config.toml
num_hidden_layers = 15
hidden_size = 256
num_attention_heads = 2
num_key_value_heads = 2
head_dim = 128
intermediate_size = 1024
vocab_size = 1024
hidden_act = "geglu"
norm = "layernorm"
norm_place = "pre"
norm_eps = 1e-05
positions = "rope"
rope_theta = 10000.0
rope_fraction = 0.25
qk_norm = false
attn_scale = 0.0884
bias = "all"
tie_word_embeddings = true
parallel_block = true
init = "normal"
init_std_qkv = 0.0317
init_std_o = 0.00579
init_std_up = 0.0317
init_std_down = 0.0029
optimizer = "adamw"
learning_rate = 0.00147
lr_mult_qkv = 0.5
beta1 = 0.95
beta2 = 0.98
lr_head = 0.00692
warmup_steps = 459
schedule = "cos"
final_lr_fraction = 0.1
batch_tokens = [32768, 65536, 98304]
max_seq_len = 256
doc_mask = true
train_tokens = 483100000
max_steps = 7520
dataset = "wikipedia_en"
Each number is 128 + 32 x the weight over its row's rms, rounded and kept within 0 to 255. Layers, rows and columns count from 0. Numbers have three digits each. The size before them is the row's rms in percent of the matrix's.

# layer 6 MLP down (transposed), 1024x256, rms 0.0908, rows 588-659, columns 128-191
098:128104150109131141118140106137148105160137088197182133110152172151174117129112169122125171104130110099147164113118090088143139080173097124109140182089142136194160169121088075133139122128136161
096:135064230134069084171171091138111164102145141169088101188146115145111146090111092132082132137111088135154162178179133054092138173163117122132173147183121108133162108158180152160136102111127142
102:125145115087117163157117121170117129183151062157120097085097209124140134167144081113109094109154143077154131168139145095181152148132068131200138112132163206133091123060100132134138166129174161
102:148151123145151146100128111158106148179118103133183169159134096113137176047118134115085130145125174143156096248105091152180155154161120075079136077095118064160116120125121142116137138104170164
102:167133118122145126145119141106141096136216139180121163113126103114099157122157133074111048083109139111152191071115152147109134111175173152090128181184098148135101163079127091074176131197133080
106:167135148111158098099132113202119080048128116202126150119129165146119168148139075138131130143116096131113137106153150188134138123194080144110097160101212115127134070157088130157112150134073102
102:154152169134164033132117165092123125221105102119177083159126123194178139153167115142143064172164122124074134140155095153160107114137153163140108096081140117099187087153137100167133108175071096
104:118180130174168164134169159153137170070189162142101111090124130125124158075079159153110160134141159195155080120159173134115151131153107185101076186114107141150125094125119102154100116115162179
107:167120139154181145128080140166113073081130164129112167131136153074185152111151125131139112128142169172158130155152119111134169105148099173167130142136153152068125136153153157091084177148095067
089:154163095163097177116139128112025124148090125127121161114106133133094117179082156177131136097090111152130126179129099135095134121092147102157055099074120138095093165085177058182054126088107120
101:087164063107107120143113164104102121120098078164082127140133061165095178132146122186135106111130085255153092185106145112116127128134149121130120212179130058090118131132153117152091126143085100
097:129084141127168127112157134177157101140126156099186100120138127133126123147166080128140122108149077113112160107139171144163182134088084159134123094135112113175071072223155138118113077074149093
091:144158140160126097204118125190185124135129103107136106158103090104162169146100093157159146116089121128109152109108151137137175124133098119097169074147180128171126108078131115156113105128142113
102:140087123159086110157078137106128148126130083107158175110164164190119106130112119082106117123166169061114127141180158117128139144126165067161168137090160114086141122148235101112101157140151166
101:096113098142146100159138097134067160143143137095154112108135139097100137132150121133156122116130157143133136140130109097092124119089176111113093137133117135093167104147122132120132141119125079
103:087096104193151135099145161155079105133129161087131195176150141101068091109086095109034106152125255102210110087166155128109160131098091124152155087115124151148103128138107107108098131144114127
097:154124113157123119114160103212116141146088151145088138192098106144087156083169188140146091135105127087184117089176148097105129140149090127121207110136120132149099176133149152064188132119105153
101:114159127136096133141151087108136136152117071150107107141132088139100090135154129138088165143124146134067076179103069081128164177150147107150100194149094162133162142182132111102115150064100066
098:137136217099110150123165109096074039084122112122111112092082181148153121138103108096214165153146101112117138165126077111136105134116116088118142121149153128212104059156107131148117093102173186
099:126098146097118151158111103174147138151175120106118144121135160125072137153145127097156117137110094099150133110088120141139155122096134160157098185083108166092151146145077070121162100166130157
100:142101107125142120092113134140168087136091145130111167135101146159116142121170091015111034103160098107087100183078173184154157101215148136108144116172094205077092151140115100099112101092118131
098:156206139038042082087100113131156092133132147182185099147082182155133153209177168140118122181126120161120161142180157160181068141126157160126159115084143114113106118115150082118102188169129108
104:177181148101071169166161103149090114135115134108145124133155171099140117140169073165177168061083137117142153143133162116029043053119204125108140142095131138137163093101153144093188124107121128
098:098124072091078136118133148127135129185121115173162066137133106181126158161106148086115113157099179128121155159176128129123135172119189060192114154141139109159146101104145093088215126110147137
097:156207120129133139164102165139122112104163147118107157155177103194139142118110128105118151132102128162115083071072113166064121121179084110118102123083207135158159176131171147097144099127086177
101:138126138176108110117112112147134140133147124147099143123091125128149124105051179055115144107148147151154092091155140162122123132161087097120117157082121151087172142138169081128114172137105187
096:100150136095144090112083087186118076130104117167103148076160190162111132075047111148125182143138115124085128018119134144114092157140166089123132142120173145114088123070131181138200137101068089
098:141189130140113092100153104144105137187100064135143123142169146148134108146152160127087142141147159166100161116096128181106113191136181080174046113134113113119136139081115150079120110110116147
099:160079078070162109112153160139109143142141105193147114107054157115156158140151148109136123114120116120150176158122151073168174123171127159093107093157086155133094143096090110141094082163104142
102:052154135114131087124134142101177118116145128081202158147157131171106125097108141122120125189107116096119154160121143099162060145110094127113147102198108138182116133109171042096100159136128180
101:175126125100202143128146088124031101126118152094157130103137096122151175157154168126151140127098171115125131104168094140158108088138148118077080113090134152207154083159200157110133163084120153
099:108083121101154157155153144183139180117138094140203109089144126156218143095095164079081089187137083123147116076121122101127104174055141144159116168115066106116150179128100178101089113116129109
098:137165138057139099084111129148112133128101201122093128096131127126097098117135083086136066100127089101125146141179143161223152151183187109110136130215080158127197075098098079151129158144124077
098:051097162165134147146127163123148097077116116199184096100080140126116102097121086161108094096167165146108119132183179180118134152094127125140122162158094094096088104108120159166125143105144070
100:118146099154115109131154109198158111098105079138101103178184146096096089172097155113090139140165175138116108112143117112129127139123084117162117157127160096142122132136189068098180125131168178
095:131069127169109110115096123126125109101125072128151172094158142122188181136092156095156128154061085127129190174162168125076149111146116130109174146088123130137150125174136152177129101170088137
098:095071111147182162114152150129165110114155125202117139126106121106130108059112097116095142155074128130106091105143149139112117186062118116125091123150123077046140099070212125177064123178125143
095:091132084149129144162076083161111184136127104109150122121142171124133133133155130062166097061153109110141143163158131126148106184133157081149117124137097146173187097092112113129166097126099090
097:115128096099127134161133160144119157123121097141177112174109082092142157161169039068136113168190077095098174136122120145110156156180165092085128124150155090157098100135050084150190136106130149
095:102152109171138191137143171130104101088156096121103149114111034145095127180136157166098126138135159085140119112199196108057114089177139132118160159143170131221160125103067141123085164109146149
090:140113157110136087207093131131124111137133156067059073123131123097112172142175158149139140183126061129165117148150163152133104072097103087082141124143078065178105134127094171165136165162203110
098:059142180142174131180150135150137140136141063138094086115127059106165166104140087174104081073135080178091184064140110124116222100124151090094124163147104088118109186166088139110154097156121124
093:171142073158145092114166120188139109138105162160120072138082172103163137083187108086109083114117137091121171171169112125088135109131193072098116138145119184119146101163092224140100157196140075
096:118127142137155115089188114126115085132184067114108147129119107120146104148090123133113031182162137109145128127143110115107105122137108125163118146118088119114131124175130121118133187056109104
099:109101113181139176147133105118099117101179121089112110135129162107116163131077131121077143179149079137107074167129143065138166130122072162100105151112081126111184162126106134132049107138140122
102:110177163112206162130112093107119120106095090107150103084167142126087100098109098181173108051114155142114070125119142153127155091136096168116105127155076142138119099138096116167148133089051131
103:128188098113121111070092122112151157166115127160123129129132177149148140183131176175091188117134133165103146159127140182112145137104154155093147114126125116070083134193112114137149085134153124
102:132120096135137110108134169136128059051118144135078091111130125133137135129116102087138169172123137108153163124125154166126111157120112141172153132108163133175167177107100096166219164148127143
098:146161077164147134163191112089155112104113101104103095146133131128092090194072102090081162101152176159126121143124148104124146161172097137100150103115127120179127076106181093067111128137133110
098:119119113170114133106162192123152096088101208098114125067162146171076123121110141104072147153110089164102069052151146146084109105116104099166140154072141124117158163142160144141076091127077189
101:131090163158169100101077073095068182137107093114124121143128127107156132098136111112107143105130135160126137105169074109169085162124180165100107094116100152158107151182185148132156098143103105
105:112155125146159140090130168118127148109143101148093150131099053101129134131122137140122155127140062155123087117122064112109128158141148082140138166161174155087095090120138110101088142134170121
096:122175136135178150113085086196104081121134141100163134097126166116156170142170131158154099107193136124113074107116169133112101204076142098106124135165115192112135141061105071110147128110145162
106:117122095183159139095139107112079110129159141056137181164105062101115097155142105139063109102089168183128115151066218100132123154213139114131076061114123214106135087087132140106145168080106137
105:063099170151138118109116140154146094157132118144108127151131145090119145102103162078136146149138197163162116079147136156137145178159100125146157092094112131140132081096128135159126155147104143
101:114087172103115205159111143114167168105173087171155160105188186172141074171136122122168175101149081171134108081057121072121167103073053084160058120116093139191113152162109052167098119177131097
102:109059093163093117158136112078118069128117168134184114136099122168104143067103114121149154115141106118139138113165086102141119094087102143119159099135133148100125159169144119151146134144140109
093:109097093189080099095137143155105153136150122042064122106126217056107125132091126095159163108142167151095109105105179108043085157158125095185121104148107089129161087082121073123125119112133130
099:123112097081163176090084157158106127095139095141084126116132145121127144153126094183100135120077138154135106093141120115188126149130140118135120094120132114081071102127177144154114155155118117
098:131120129113158192130140066121119165156165102157155141119083133157145119121178105151134109110122086132153172162129104152145111107094115087152153107086056112108137123167102175099061144124134159
089:138157123080149108138134095100086144132170159115171071151051204086187117173162144112118193104146107116123124138121130145125158102118141215131169144200108145088139105128099090082079109144137118
097:102059095144082100131136110126112123113154149145105134101165132156085115170179134054111096087132085129119121135095131078116122105072172100102127120147096113132111139093163131095134155082148171
101:149144083141102084133119117100158121197123143090081140133152151147086130131144128146115132069137127088106094058078116132172123041128064138148108079135119155110107090141102115118095149128085140
102:114149124096176156106091070136129130157088152160166135142122145108117091080104135079128078142093154153163138136118030180150135155164102135128086047116101179089052111108114169145141106140165076
097:158126149110163084085145148138144081102099087129138083096163126132147148105158145218089159133171173144079175166154135192119125080125167111137142140148112094199160133176071174177107149138136115
107:102169135054094145103144095130183134089059119106128111120138131106141163106123128145222154138146145150041123081070134123123130095154116134139136112083137139079144112156139156135137122116156083
088:085133110122126138123090095103158132155104180083133185163093149129119133122142141122125096120183199149189101083156074157117116130164205168097145094121144174165149172084146115076129133162103126
095:133092151166184092159110112100082127105144101153143182151134079124088137086118110138115104160075111065135090132117162159118121085114102107125100138101128121144120141082130149130068066113114125
099:057087058104176118115162101113119138117136099063129116071097118135154144160088114183066115127129089127067148166135145130161151139137146100110207133168101116093175104176124147073080123075127090
099:065097143175097063160109119160191128133134111135115120121168163184085109141177081107159124165121110117162103112148166122150087144132145113113137144088115163082161122131130169134163140124130150
095:139156163134088120095104161056120077108096127100112115113115081105167164042098170138146191138077211108134129123117147128117141114118128137152097114086140125163114110117179101131137155127132156
098:123101176162103105101127157202125150072160149127066127202112033150108152039112115126063128130112137116137115137213125094158131146163176149168046161169144158073085115101067137131142097158094103
# layer 6 MLP gate, 1024x256, rms 0.0961, rows 589-659, columns 128-191
100:115142166120134124122049126158140154103039131162146166093165099192127109123087133179144109135149183121142136096146089130101111105113136120103167129088127167114156198138101084124132113134163136
103:128109164165105061181030154149107163197134195150083111138101148154146083111089131132113153189127088123146105050082074104134133101116117124129135106157131146143141167110105148137159112136229198
100:115130156149132170137122109085173124074083147098115125111139084106125153104147110185105153126079187101054156134167163192134171129084082189122077201180193187184159095147151123149178140093131100
097:124166126159125088082116126173105115119118102102128172113151103063158109169182136131103130126112147143117142144129117165135175087130127108187116155221118143090076161096107108115158079093100166
101:100166106162121137129045151170095129110153132089169172156154110120156114120126158121109140060120143097144144083165143074148098088154118133129139163169122176138102188144110123181143073127126102
103:126206139043111058125101144174108150148099182116139130130063103163128052081133149148145070105155137155156167115092114106121152101128094110144125128157113170124120107149061066118190153116156161
103:106136115194139193107144123147172095118184118102072150141111062173117154096185135136145142116165133101129215115159135085152127132140169136143171145161186144117144083110056140120173114091180164
108:105154156146064075142075106180169105142125151140124100139161112089075071125179111144127153212113148149148101145164117041109140035075106139144141112190082134160086089132151166070135087112136111
090:104123116116172109071142161173102124181091122153169105138062043071061109128167102121083097124164160088108133130136120107085189133124201120136153123121097108123190132132149115085104104147121167
100:095129053187160110120144121073126129110173138150120142142070093159203192085107108135113163130111092129139137171120129137068103121142146078139185174161114117147113147171083043121167124179066141
098:103125085133075122128127160165098134151097103095043182156164129094109148126095105092128091159126122101127162093119084161156140180111131118136160154236166144140119110082105106128184108111158105
094:195128154144105124142100097128200050110122053188095165150115148155115127073116114121136143127135108097106121161127150153144178103098116112118128145126101109145080084126153139121138127058116101
099:094109152111134150123117154192161137092159123166073165151125124177091094126156097133089115150118097095085134106157204129187103054170106130105130090152168157137143133143144141178145131131132135
109:141112125111186161173111112171174105073170145121131130096149162109193121120132094189154168118078143111104162125165148155104131106125117143116199159100157132093116157124082054099156155107155162
102:089155125093127145088121139130167052120109113115102192084083075213144140083138152127175171160188081098137180073151123162166162145138143115100144141146098138119103135061117154136151109090117133
097:140138127160136118136141149149122081128123112121096080176110145176142149156099154121149129158093114086121100117150133062071120068120145088162134131193128193132123043136102188123111122166128119
098:124120121108134155124142121130183145106067150183051145172082134097135098130142108183136124154036119169134131109135153163113121152111150170136139164160078160168092135123137073119113154113111096
101:114131110169106152166119159113138122112156116133066093115104174088165139103127119112091152195154148122091118145213119140123143147118057103096136164135121150194085111153149110177152094168137152
102:136088142126113098243115169122126080158137143079143141136159146128117119088150128144134156116157147082104111113133202148208173122082123209102134162187166157136118156086089093088148147075132134
100:215059158086130127162093129107134132140128122205112117143067137067141181119146153114153092175176115161100117113134101089132195145129110090136077181147161179150118122089130088116113122123091148
099:172120156146174068158104150158099106099171151099074138125142130177127159144158138113123176179180117076140150137162100144128163140131132117110173166168138152091144130114104064081132112104165182
099:184101136121135118110108181139131169111119198109118135079116136150143099133161083148122094110126095102132138123197141137151131073117113110102194113125145174120104157143120133093121150186128132
100:105106100091117079168107170151160117171192147128109123142130052157142122131171084164100119068113085179141105166156162111191095039091122158079197123127178140141110161124125154161176130119139213
101:172148131141134145121078089180121126112149112117161173136118094092098135137145104113094066102118124159067151075177126136163103128066073203135137130186138126088121137082118093122145062101144244
101:148103162128159098124181179101103105172158185061135099170112141109131136128115126122128110138077076100137166128175064150137135156105095146122137081185142118112168169131157131103148088143150064
098:168110055123166125121148153179161125103171177108125174152107107095132145147128098160088061119107074102117114154163111136107183111077095187108175141081116046127111135132114127111118123122109155
102:132152130162144100169177143115173137151096156136122147118125118104114092125175088140181117123184125097117211093147115133100106108085121122117104156154140139161072096095109123140109153152093113
100:036161132070107118089034159134155142140141131157174183089139124177140123160073191133103166138159166149196165111174154166092105124159092053129143137096134124131130148117115168174164103085072134
103:094125095129120158093124099218149167122150102168121102097133143108144103155192113088190131142187157167088150107108137137174114133151174125129104135151138135166094133078125142153126129105080094
103:106125108151153082196079137168133143115131168110148144150131035139133156133171121174139128126167074102119135100137066145154105090164118090155120150111123124101143145152132102075104126070125142
095:121116154108136101100133218194058144140160127152052123067067127137189124159136145130124120149070102100172153139092194161104176125152118147104175128160109128131133186109122115173149168146147131
096:137127071170139136123140176101216176095129125124133094092120088161158168112142064159103084105105102125122185112141104134112150144172072128142144126112181125104116094122160058096137095087143177
099:083072145120182107088137128136133146134172147125094095088119085127109126157117172128151151116132108083155170137147112088158134146142161113162132131105127127139123136070173100163027137130133104
107:072116084101144120099088134125112129155134155064168124081099111110113135100216103130198177164169111128081167116159098126118151101090179105160171157166133157102096154098149110120154147140112111
099:172083148133102095091124067100155147133111119119071103102138079126143180092137139170126126160105122071132194195148126093144137072154125136178152136162135124167080135139065140159127099128127175
099:132138088127126109127117126149087113099167106179101141111164089149122115133111196170071154208153117167074093136174118080135151144124140112149091124148127143138152119138156109085187154090118111
095:139164195103135121074059102176148113077142147119065116109105143076125129165126142110118155153139177129160111090202114098209117125116148114118176185140125126121133127103114141114173127121121099
098:046138144090157118119153082164129110111148150129073118106114086152171178148197131098102175162154161129158157113119095186125100154132140090155239104082133124138117144073147098140124187126152161
095:098115120067157148133064122137162153133145136098137101127186133124112102158135146098074125120151138182154179098138135091158100116115174156181090146137192210055155142139104090097122110130139145
095:132197117081138187049082117122170146175122128156172170110115084164091133088109100108161094105167139127078145109120097113113132160121147184113146114087122169124168108060124103139128128126056080
095:135157160149118150153099134131148118110150206193101120116163144055147139118093136151095104177154149144098121104110137150124134171133103127098144095148155166079133144128157099166150105042132098
100:088118092114122053058100123165154086186099135127112164058072101130164156111150125151147172135119103131120152113126128139151155129159155145125154096206143120092021128111119158161097120133144131
098:116062140175086141155116157174202165153119113193080161161134150122123136124107085086045108214099170077107135074190087065137050101142131071155135149104190113121151126145138091119142118092149144
097:136141105192158076092097137135181085144159166121097141135062141153156080096123095092105122112122092111125122182155128149133177124129188059118182181133127103084147134069102071093130082146084142
101:097141090130160103097093093134136082110195105104108104141067098161178107151123166145171139131153143127149160151161123148155104110109088108149146097106145142148041139167164091126133166087110132
102:076193159101142099141124146143146112138151120162126103148046157130169099145108166179138123097153042126136213148125132131122148100117179150164159146173134086093083081127128093155149171121095139
102:147110130135121167136086099136138169136147135123133094103091107197143167122189166137103108133092113128181154148134121150125068080120159146128171133081129160161127184101076135129098134104122121
100:097167102070207105133094115128192118148105150166134150106081162158135164103182119121123091112180116112134169170116077162125113124129129103120154170106093091112050115110124063105125128156116181
095:173099134114131145101073175084130135133183167126120095106125119132105183043125134182114131166157128143156095134103130114143161142137151171093179102076131102116108102080052134139154117144118129
106:131141092176116135168070149145131168070139064118117160131136095118157135144124109138156155146105081103129223116141141135171105133132122148132116153151188168111130163128104116124138061166081131
104:166114094145153119127093184152137062146138148138060150117079080130197140096172133124173140138098119095089117132131160160162104151115148159111165147120170114120131148116134134141135148111129133
099:122149090089103193166059139133114114094185153130138172097152152134103170138098108114098066159177105117125190171126112138164083148174117128100152155148142189044156115146197095129146120112120124
104:166156097105089083151131131166120140112153141112180110086112090156130086095181184131184136181136104132113106153075167145143118134134174063142176090147108125078087080098110143139125121101085160
099:112124120144151115124146150167170134127123138123085102100117105151194097141157086176169100134116065102113144116149148129148151126168108111131132161196101090105085166134112104081168119110107119
102:155137070128151113139123143116125135137152160110104117131154107149145182126116158154136142126149098192112161093108163137115176144097168088070055166159125180092069109112127141113155132142128179
103:118184138202170114195100077192195146112123113148126097139103175144110180134112144142143115127128096118081136095167140084131125120099144093183112089171095117129085184135055118159163169170129094
096:161148108161100152159109124120112162145182132109107118123125122136166097136160104178163124081136151099115188154137157076092086154142102113089119122104164127097094127086127118150160101149110127
096:143110137110092165190120164088162148094147145147097114136153078101123129130124150144044052070135094106142147117098037170119144103117082161107168119125141163092150133079128094112129101097141134
103:163178127106138115126119140131123109134197171085106214131095112091104171098127107112123129198209156122174178099165094133144165124088104095096127196153129147136093156123132145128109138150113106
096:135168111097131068170122114117140145133134110124109156144088164187201116138165121118129119144121067089121112192129175140184178069128100208131161153165101163122105147151067139087137106120171126
098:174137103136141105102120136109157169102128161116108148144114148088135121113125103153083122177138127109183114147156170184111184116117059099071165162173101114107084112144127081062153158131125093
100:131089119101149110201087120116137151103155142115098080127129140152147111122190162164137166194117142074200123168127166098102130094140096139203153136113143119139081092101101124089117204126095199
103:155120154139186120172133158161115147166122124138109084115094104159076103121187118073084133178149117112072148104181113078186165122084156163123102078148111141131134202085172063173120156113154124
095:127115121102141133096115112133153132141213126108130183126077139155167079088204118140214160107138064119133130105119129181140111128186124111157144140137121171086156039111133071118105145155166118
102:098106079179113138123139169112129120078198134124076073176142173162125160090106118148157134172096098093145081164142165110158136135106148090173144111160173149175128103084137158095119121085160101
100:159202140141126153125144152190114193110111155149146208102122094139140116057137129131098162098199190142128148089116129146146082117183132140118096094110132155090110114114123125131121118116060136
098:193088148118152151172084097077120129113151178121108099057141158150117135122108110139131093118090108188123117143133113134155104209145069175099134108110128118115170122141130143101160069154142120
100:107120104141184167065134075161169099149136120089136152081005127179141162156141115130130061178128094062119131123155098095150140125141190165105125102158098165114125107113162150152112146123130085
099:139141072170149129142168142160127138154069165077129111140106108148120124117147131087059110087132153089077116145133090141153154085073142085169165150105118128108122110071109038169120210145092128
094:054137146062121152127111092139107169119135201122130161087106096191103120112141069108096146177157113129108167144128110086126168057138108106126160148083122117108116196072090133135128143118140144
101:187079060108199120106091110091169065138119130074138140084144108108100071127151150129104132187176149107144124130119110087106204089062075179126094222194102133091118114116092084141187174115125119
# layer 6 MLP up, 1024x256, rms 0.0942, rows 589-659, columns 128-191
096:155179134099133161066112116128127148153142130243128130102107181144143153103135152095125074110152140114208117097134141093073079127180112139184073092134107154127115129080088082145151167135118072
100:169178113112183119083178150066142117160120159109135173140074103122120080158122099121080100090177130120198111124155161083123159070092142125189135160159105067117158067142146154088113176120080143
103:142136144125067049167109104132107093146098147144088120112139166112142117128083121077181164139131126149147083165146160164136085138108164110137203114136138116151165133133168160146139095121111099
095:098049123118153131095137172053169127091185198140133144133114133125109129101203124119090097104086130072105104168126122123091091133111086145102108109123121157157132058056082139151200162135123113
104:114051135080091104158139143157104177149168135136183162202117053146116165160163191139131176142143164153084085143113106091125130096192137167136089117145149161159111156133089142118098137122134164
099:115116060142116109151126092107183091081117168154098167147147183115113125097135156084144101074107119115062138140135141144103114128124127120104123127133114171117142095170081177190132118161129143
103:079140188148115071128121153147128137123100134062070098170075092104111131133134138129191116116061147159100181110154145166120196148137132185094127087204083105123120099127122129110199093130155073
109:144176097131102135089097133102126202127156126128137153152080156116124142101190095130131119149117173108191096132136150145081158097147095055113172164097109151129111118163155158141099154100086125
090:142103147164133053143133138118175117126185114082091099196110101130188139082127148097160142140093064143166132115117168129141156119158098131127176079179134110112142117141052183098099121129174185
099:096163132062117124094187108124145102149075169097116131134082111133157118130128134110110164112127142184139190139149132071158198102086147118121120082181126107141108149117181111164144110160166076
096:152096094058132063108132125172108102155119203093144087139088147138078106151150123094122093134156141146111168102137093122120095165097165137114136087110126115126173077062174069110149169182068158
097:153103218100131107183082106181110089164110097160103116084118180081164104121116095143138108184080144169155152124179112170117118122174128109112215146108137121138114052111178160119151110127180119
103:132140119133122134157140139123193143115082117148141123117125106174091148163085094141120089115086093111094147120175135149118174108115139119107068104100132166123089133113097082105164113141117182
101:121154120168134193158125043097108067126128098096113096183167179119191098114128134126171098089127115133097126099153163169088110158138092109133134148111138157095119163197171193101188155119134163
103:062130149088185131095141156080066152174108190135138156118133116089100149134082099097086145134157127135100158097094076096087129179063153120093160109109123095162096142101127058093154124174099161
097:098198124113095133089139162161149099153186064153179093170091083114156164146147106136111128140157141081071160135121083195098183126144108175130110102152119090088157158109146159097118135111147117
101:086116081153131126159093081165077093124134104074105175157188142077111149114150133068130145039129183094182143133183148129159109132134122064127123110111138126112153168145118094128130159156238118
097:146115150095200100069062105110153146176153160133119143085154109129069122173122100176137077176121159111157204123125116127162115132074161143104082102129190159106058195138130154124063154109098175
100:212103183103086105163126162100175171064129073128107105177133132117168074040200119071092132148086147119126091141139165118157142104094081153122152113148097162104099157062139128150173110068189117
100:127142106138119129090118152091142163062166141126066050137136114093160179103116131150114082111138128134150118188169167125124156100123105093108142123056094153120086117142141099151173177127082158
096:147126102066175120140114196171133085147109107096129113149086146158128157157175173162143084153120181115129162166150086158143162206125167140121126085148125129128170122110177142124114136132089116
100:157155186095105159133152140121116201157106168078159164103154156103104109164112094158148101083121124105092074118169129098163018106131125129152169108113132183129136141128159188097104049142128086
097:214143172179078175176173083165111134112090150104091095115114112123083109123094132082067134113158107121135134167117131132093168193097130088136069169113122127154109180110144115149143119163154138
099:093166151163141122108107148103064174061147176104127131147167148085129194119186157081091177158116155115135130117111160123081129136117139149137134160121085146198075171083176114118138109126130159
099:117118161187171178130167115102049146073199127154142093130162139108109114143088169102170109157124098122063127112121202137099115150080148183074114129142168167159132107135140119115139151138136145
094:118053112146135123125085182078143148112129136163122088146163170119165160095141128109052081129129102110161122122187136206096181143124092110108097149143172134153158136124101128111114162098115146
097:125084129123075104148102081155164148153130162189126124141156127101116116120181109134153094092120165094099134025121165117055130121155146149158115136092133086175118157151137093122154158106153096
096:132168127148130152190154147078106160094132134100150106153114131173164127128123192149145139162070162148132069160112120100105104066146128107171124128106100166080100101150142149109115090133094145
103:111064139132141133148117090136117163125080136118146151064158159113136142162107159172128170086102132136111186127096107110103126105128152165144100170149146155122134135121065137116138134126141129
096:122118072123153164096103067150137153116128134194142137098093118121149176192110121128133135090095097082095102164112143144144155137145118101113124152108131133145129135198123132219174125123130122
097:171103118126152117214102133098102105103108095029188137093133170178120104110103159157133122130109122157122125122123107154108139147095131114056098125139121171089132221189133131106105106211147119
101:070100153123126071096108119148054094099111149144088108200093166144107082166181106121211133122131106102158141173138147154144104132127149115108140095170112092173142143161089190204100175201097104
097:131140098150156090108061085110101105068160136081104101145116109141181054107135130107177137121126085161110163143182163083122096171158094142169176125139123101097153117130133167108090117101123153
100:115102104156108124189133083162097092130151049172153073148093132092157119139119143137182120078139149161092123096095167075126117141154171090175146166136132125124123146118151145114170138042135127
092:093075058107107115163155211090188158139118119164117126146135129129214049137151016128056107167128122175084100154099137170142230098080108149144122074153109074125140124124142130089072180093156087
098:142141169156099136105202149087114132118098144129175101178096119122135133109148188140113130137130195108115188119160176116155086122098072117140130113111127143109115098105107100109118199134125160
096:169162078137115149160114160119159118067122128101098150131156158048149135077144144180117109173145112133187058074128118134098125140114116062132202144103109140084155090140147183115157118171142123
100:096143102024148115120126128095147114165104180176116133121108102125131148078065069150074102127061110095067142107121124114173166067064117131144118121107094148053140172119124092172127155194143094
092:143143106125178112061158066108139083137129107155151087120129113093151124205198149080141145091102130136115110116157133129115107102166101066118160114171164075066144097143081097103098160078099111
090:144168116110106140088138070120130144118098163120178168112140127195132133106078080087132112093212150115113162082118139108120102136175190132168132184112122143138113148104160115103074133132049158
097:156152175171110152110161129143152129151077135089070079117145115129141090125129182061085182153116077126104102139151153095192188167190155128131099115118100112147137110132190087055121097137093090
094:169114151149132164159089099120193133130151114183126121167171173059120131097097031091131156135153088141153085067124099124096151123123083145157120176146116087156094161112112131123153137150113124
093:123210169100125125058178192104104095140116137110123170126122159116158093079081135139035116152118136187137120123144172150118114075126132159113100120111088137142130164131100135160067166123121073
094:172122189210091142114147114083164082155175145104087126164142170136153060090126066090122192154138048138158090148122160119119137127103094058093153147150112121091159177105067098128076103081135157
104:155138044146077170169133089076154160112145152104149169074164186125163084161095176147129123103176145120121116125142131092161103162127137117148124164082127179146143116175138108093149132069112130
102:073105091084153135068138118092147141134180115120123112138130113072132084110103192158093107135133100100053152158112161085113186170120095090154146117102111100104094114113125089140137205085044131
103:140117145161149137128177157129175114154133148144150186138155164063111180116109148119142161209113221158073154129130108120146103131101058074161072099152137163059148126120124162109161113134091110
096:099119155138141157093117104085103077107123106166166097091125162116158152136094137101137116121129094129177186120087136097106108135094154154146158128078136109141050092138178118170099131137103112
096:178085117176086117149085102115085127094110166168134112149123090199128187087154172173132174137149134127073093117142054081138152079071063130094147105122134157079118107191096133167149088129126161
105:132185149143098127128098111110148180095113184070124157106133083077101125113125169096146152189126124168163138136129111096138130179134093143126101096204078149135066136124141129100156050131129124
105:116158153069155154147104135097127152093095131096088112147152067150090144107133089108111136162121087125117099165143119162107117083068157133091152137177119163083093139168111122149175099158127165
092:183150144166101128118165102130145092129122087191093106103153115060126165102130090175162116143084132179109140166127098163103105119133146117114140126102070131161131151171139148156141118116151145
110:145147122142140104099116113131146104161154127021100155131134115111115152137162154084124125116116087148191114096140100079134099148063194155108120152097112175183128175094173076100143193098104099
114:075091168116096091120121162086113129167135142135141126166145140118110183115140245110124099143123162131166119116113139107049113122130148134177118133079101122139121047124191189138124170163129160
101:185125104052106067136095141119114121125131179135156169121119144166157089124090149169119176172115069149114112109155118032142182028155168117183094105148125094115139152173129077085162126116167123
100:150143182158194130140147102189147111170054130109134104102079088118118133118152126163139147142074105123025096118112138088169121068114132090120182082190097108132096128129163108168137152133176115
093:111143113114107188131161106128161189136079124224126141149139095092116152094111127125126149131102141113129124139101117147104089094130132176156088176167111157119078179150133138160154126192109144
098:144119146208139117139108072169131145116131104136085080124098136125142146154123071082146118133100153121142136105184117111133100095119135151118126149123100113186128139168118226161121089146178114
098:125162136086108118131166168122156173156136120136147161138097138087143115129112124175094160094124081128164096174148114145124125083124125134194147151131127109129151115126096184085114179133125160
100:093104110170089152100128165117121153094150119193052111149183134113076164097157171159141127128133153135170128134126147125129139123136091060157073081068152078143100077131164170161127149103144162
097:157100144148210084154144113097127113130121069083148132098115160130148125169083148147159201148131124129137181088143150128137110096081153173139107091104156118106092144152140125139100163119096119
101:111151129128142173110145100161139147154077107156105166111171155142121128136077097100136128119110075133095138099144151101067111125141131147175157144138081141170140154183132135111229070105134093
103:156168167104164108078151126151126191171099128139091163148064115097092096103155035130082126137114137193084158161093145129165126114165150116104104070095157169094147117180155085108143135113121149
097:108141225220101109098132135156051100081129130125067141107123104113152087136160117124146181172131135133074077129105132123160145124102114094101116101133101163192138096071175113166195117130161162
109:154130100181079160150146158137124149096134163091115103098164101068188160073137139124090142148099147058104121133139151144166117108127086133127156146097128153160151086170117102136150107002130113
094:097056103084116151125138149116166073086141095116088076126116158053067141164136156148125113175122130100126156121100147126073136101105108170093124182177122128175148122120101151148150097132174083
093:117157127065140085119116157152087140171151168117146127196155088103099087139071125117064191108204147126081121111158125106106120110129144120162104112148125127115154094064100075099255138176153120
099:123104123182102145154066140061162177158164196179144159144110140142128120075129123133143093105128132205092099116123146192115136159104116137096166099123134155127103125117148144107149108116207073
100:149191161074088158117137124077148115118122151124109183070086143128208117127149135180152105099198110100136142141109082109131133134145096132084171200105106107129128147150143080157144127142070122
094:107131101088104143121128117186102151128193137149103092150181046149072066147083136132137156132139168084184148180115057162166151080164136183160164127132152113138088141171111114123112180088155157
097:135141160107178090116085125150120219077129155112080178101108136075113134160115117107160154116092203127172099096126119148195140137166166133117169119124155108106069088102123131147120088136090100